Weights of a small transformer language model.
Architecture: RMSNorm before each block, rotary positions, untied embeddings.
Training: a variant of SOAP for these matrices, 293M tokens, 4473 steps.
Each number is 128 + 24 x the weight over its row's rms, rounded and kept within 0 to 255. Layers, rows and columns count from 0. The size above them is the row's rms in percent of the matrix's.

# layer 8 MLP up, 640x320, rms 0.0391, rows 258-268, columns 256-319
size [ 99 105  89 102 105  97 120  99 105  96 104]
[[167 171 137 150 170 120 122 125 109 126 122 109 120 154 155 155  87 151 174 152 153 124 140 146 171 177 110 143 103 100  99 133 134 161 125 179 144 112 122 138 101 134  80  95 134 124 115 129 105 100 137 111 175 130 127 127  93 177 117 120 135 110 152 142]
 [131 113  82 123 141 107 147 119 144 115 154 170 129 161 113 160 103 129 133 123 137 128 143 126 104 110 130 106 112 134 102 155 138 131 158 124 106  77 151 181 156 147 125  99 144 136 136 127 103 140 167 128 135 165 121 137 146 143 121 124 112 140 116  83]
 [143 116  92  88 151 119 135 116 161 139 113 116  95  93 122 123  84  95  96 146  85 125 129 110 113 148 155 122 113 118  97  87 160 121 154 136  99 141 151 111 136 119 149 144 105 128  99 112  99 120  90 134 140 140 138 106 129 140 146 104 144 141 157 141]
 [ 89 145 150 116 154 130 143 122 122  96 105 163 194 125 101 123 114  89 106 131 155 108 125 159  92 116 118  99 118 100 108 129 124 131 125 111 135  87 142 137 155 112 138  90 119 176 132  98 127 134 124 141 181 122 109 125 114 122 152 142 115 144 130 132]
 [125 109 123 169 126 146 116  91 171 107 115 113 150 134 149  95 120 156 144 110  71 160 107 116  61 117 115 158 151 130 111 125 144 129 138 148 161 110 102 150 126 141 143 161 107 122 118 139 162 137 153 172 141 102  95 170 123 133 118 101 151 101  83  91]
 [122 149 137  96  98 118 116  91 154 115 118 114 100 112 121 135 160 102 142 153 114 155  45 139 175 152 139 207 120 127 137 118 142 182 103 129 172 128 125 157 132 137 124 117 151 185 115 129 134 146 120 129 107 103 131 155  99 143 110  95 150 117 123 156]
 [140 108 111 142  97 132 137 152  94 138  81 126 140 139 169 136 104 103 146 127 115  87 114 109 136  90 144 148 109 172 114 116 130 121 125 150  87 136 151 158 141 130 121  92 147 125 101 146 100 119 107 161 157  88 125 138 140 171 110 130 140 142  87  93]
 [ 95 111 124 149 139  93 110 133 125 130 128 162 108 128 101 154 143 116 122  95 161 144 161 128  75 125 111 122 139 119 132  84 127 158 186 131 122 115 126 140 117 118  70 145 186 147 164 147  86 149  99  93  92  81 110 128 152 118 117  94 138 163  93 144]
 [122 128 141  86 118 129 166 110 106 104 142 138  93 132 145 103 144  97  99 155 101 166 111 125 130  90 137 135 143 152 126 118 119 149  88 126 196 108 132 164 107 181 126 100 133 157 117 116 124 141 147 114 146 116 141 163 137 145 144 117  81 206 149 134]
 [ 72 136 118 148 141 137 165 153 113 120 111  59 113 133 125  61 118 100 107 185 101 132  71 145 160 121 174 125 130 105 128 116  83 117 139 125 153 123  79 118 106 136 108  86 114  83 123  90 102 176 115 161 153 112 131 134 103 108 106 111 107 127 116 105]
 [174 146 161 126 123 169 112 145 146 114 158 127 140 120 138 121 129 106  90 138 111  84 114 115 162 142  81 152 110 140 134 151 162 132 118 148 136 153 130 126  86 125 155 144 157 163 115  77 101 104 114 140 133 136 141 104 112 133 136  89 122 111 131 104]]
# layer 8 MLP down (transposed), 640x320, rms 0.0391, rows 258-267, columns 256-319
size [101  98  96  99 103 107 116 103 105  96]
[[129 103  84 116 119  99 134 141 143 128 120 128 170 120 107 119 150 136 110 115 105 139 157 119 113 100 155 108 164 170 109 127 103 102 108 153 112 182 122 108 125 146 165 141 110 151  98 132 153 132 141 132 116 136 161 141 126  55 137 108 154 116 112 110]
 [141 169 186 103 154 119 168 143 169 143 154 128 134 149  88 133 125 125 126 137 125 150 118 124 114 135 178  95 149  98 152 121 179 102 116 138 117 125  76 140 124 163 137 147 106 145 151 152 123 164 134 117 145  94 119 167 111 134 139 157 135 196 174 139]
 [121 105 136 127 164 146 122  99 100  96 102 120 140 157 142 100 153 134 140 116 153 123 107  97 127 120 106 138 125  90 125 159 130  91 136 131 138  91  88 137 113 118 123  87 147  76 158 160 126 128 192 105 137 107 115 106 116 118 133 150 166 152  88 108]
 [146 141 149  93  95  41 135 135 120 133 155 107 115 121 130  80  95 137 158  98 101 142 204 153 135 157 137 106 127 107 104 106 120 140 135 113 177 123 113 106 181 127 127 123 152 127 103 123 111 131 164  99 155 127 124 117  97 147 127 118 124  93 144 124]
 [135 116 148 111 165  93 107 128  99 167 148 124 156 127 157 109 121 175 122 160 138 101 141 148 141 127 121 137 135 101 115 124 156 106 118 104 144 171 108 150 129 138 118 140 118 126 107 170  95 116 126 133 169 128 125 132 126 113 146 114 136 153 113 140]
 [136 156 151 130 139 116 152 152 129 132 134 119 114 172 130 113 143 106 126 148 115 147 121 114 129 156 153 132 174 142 144 127 119 122 147 125  87 116 122 150 140 114 100 118 109 154 112 129 123 171 160 169 145 112 111 107 122 134 113 147 103 137 133 126]
 [158 129  65  98 117 126 115 120 166 148 140 167  80 115 149 167 125 120 166 162 121 145 113 128 153 102 108 111 133 147 132 137 166 133 165 118 107 126 129 163 119  75 143 135 144 114 150 140 135 148 107  87 127 124 165 135 153 104 113  78 121 136 116 124]
 [116 159  89 125 137 146 152 137 124 128  78 133 151 132  73 118 139 133 104 138  97 126  75 125 161  97 138 151 125 122 117 119 110  97 150 153 143 115 125 122 115 134 163 132 103 141  88 186 125  91 137 113 138 127 134 139 122 211 131 117 132 106 144 122]
 [145 159 145 136 102 136 113 126 113 154 131 115 109 126 148 124 107 152 133 142 167 126 150 123 141 162 118 149 134 121 101 111 132 122 125 116 116 131 140 135 135 122 124 134 160 124  87 149 133 130 128 138 112 108 134  70 116 107 122 105 130  59 117 145]
 [126 132 129 126 107  94 111 124 116 163 146 125 159 102 141 161 101 102 144 177 163 133 178 138 132 132 106 126 153 139 123 122 164 118 116 138 128 146 129 147 101 135 151 118 146 148 144 148 134 114 127  85 169 131 126 148 123 148 159 109 131 126  97 141]]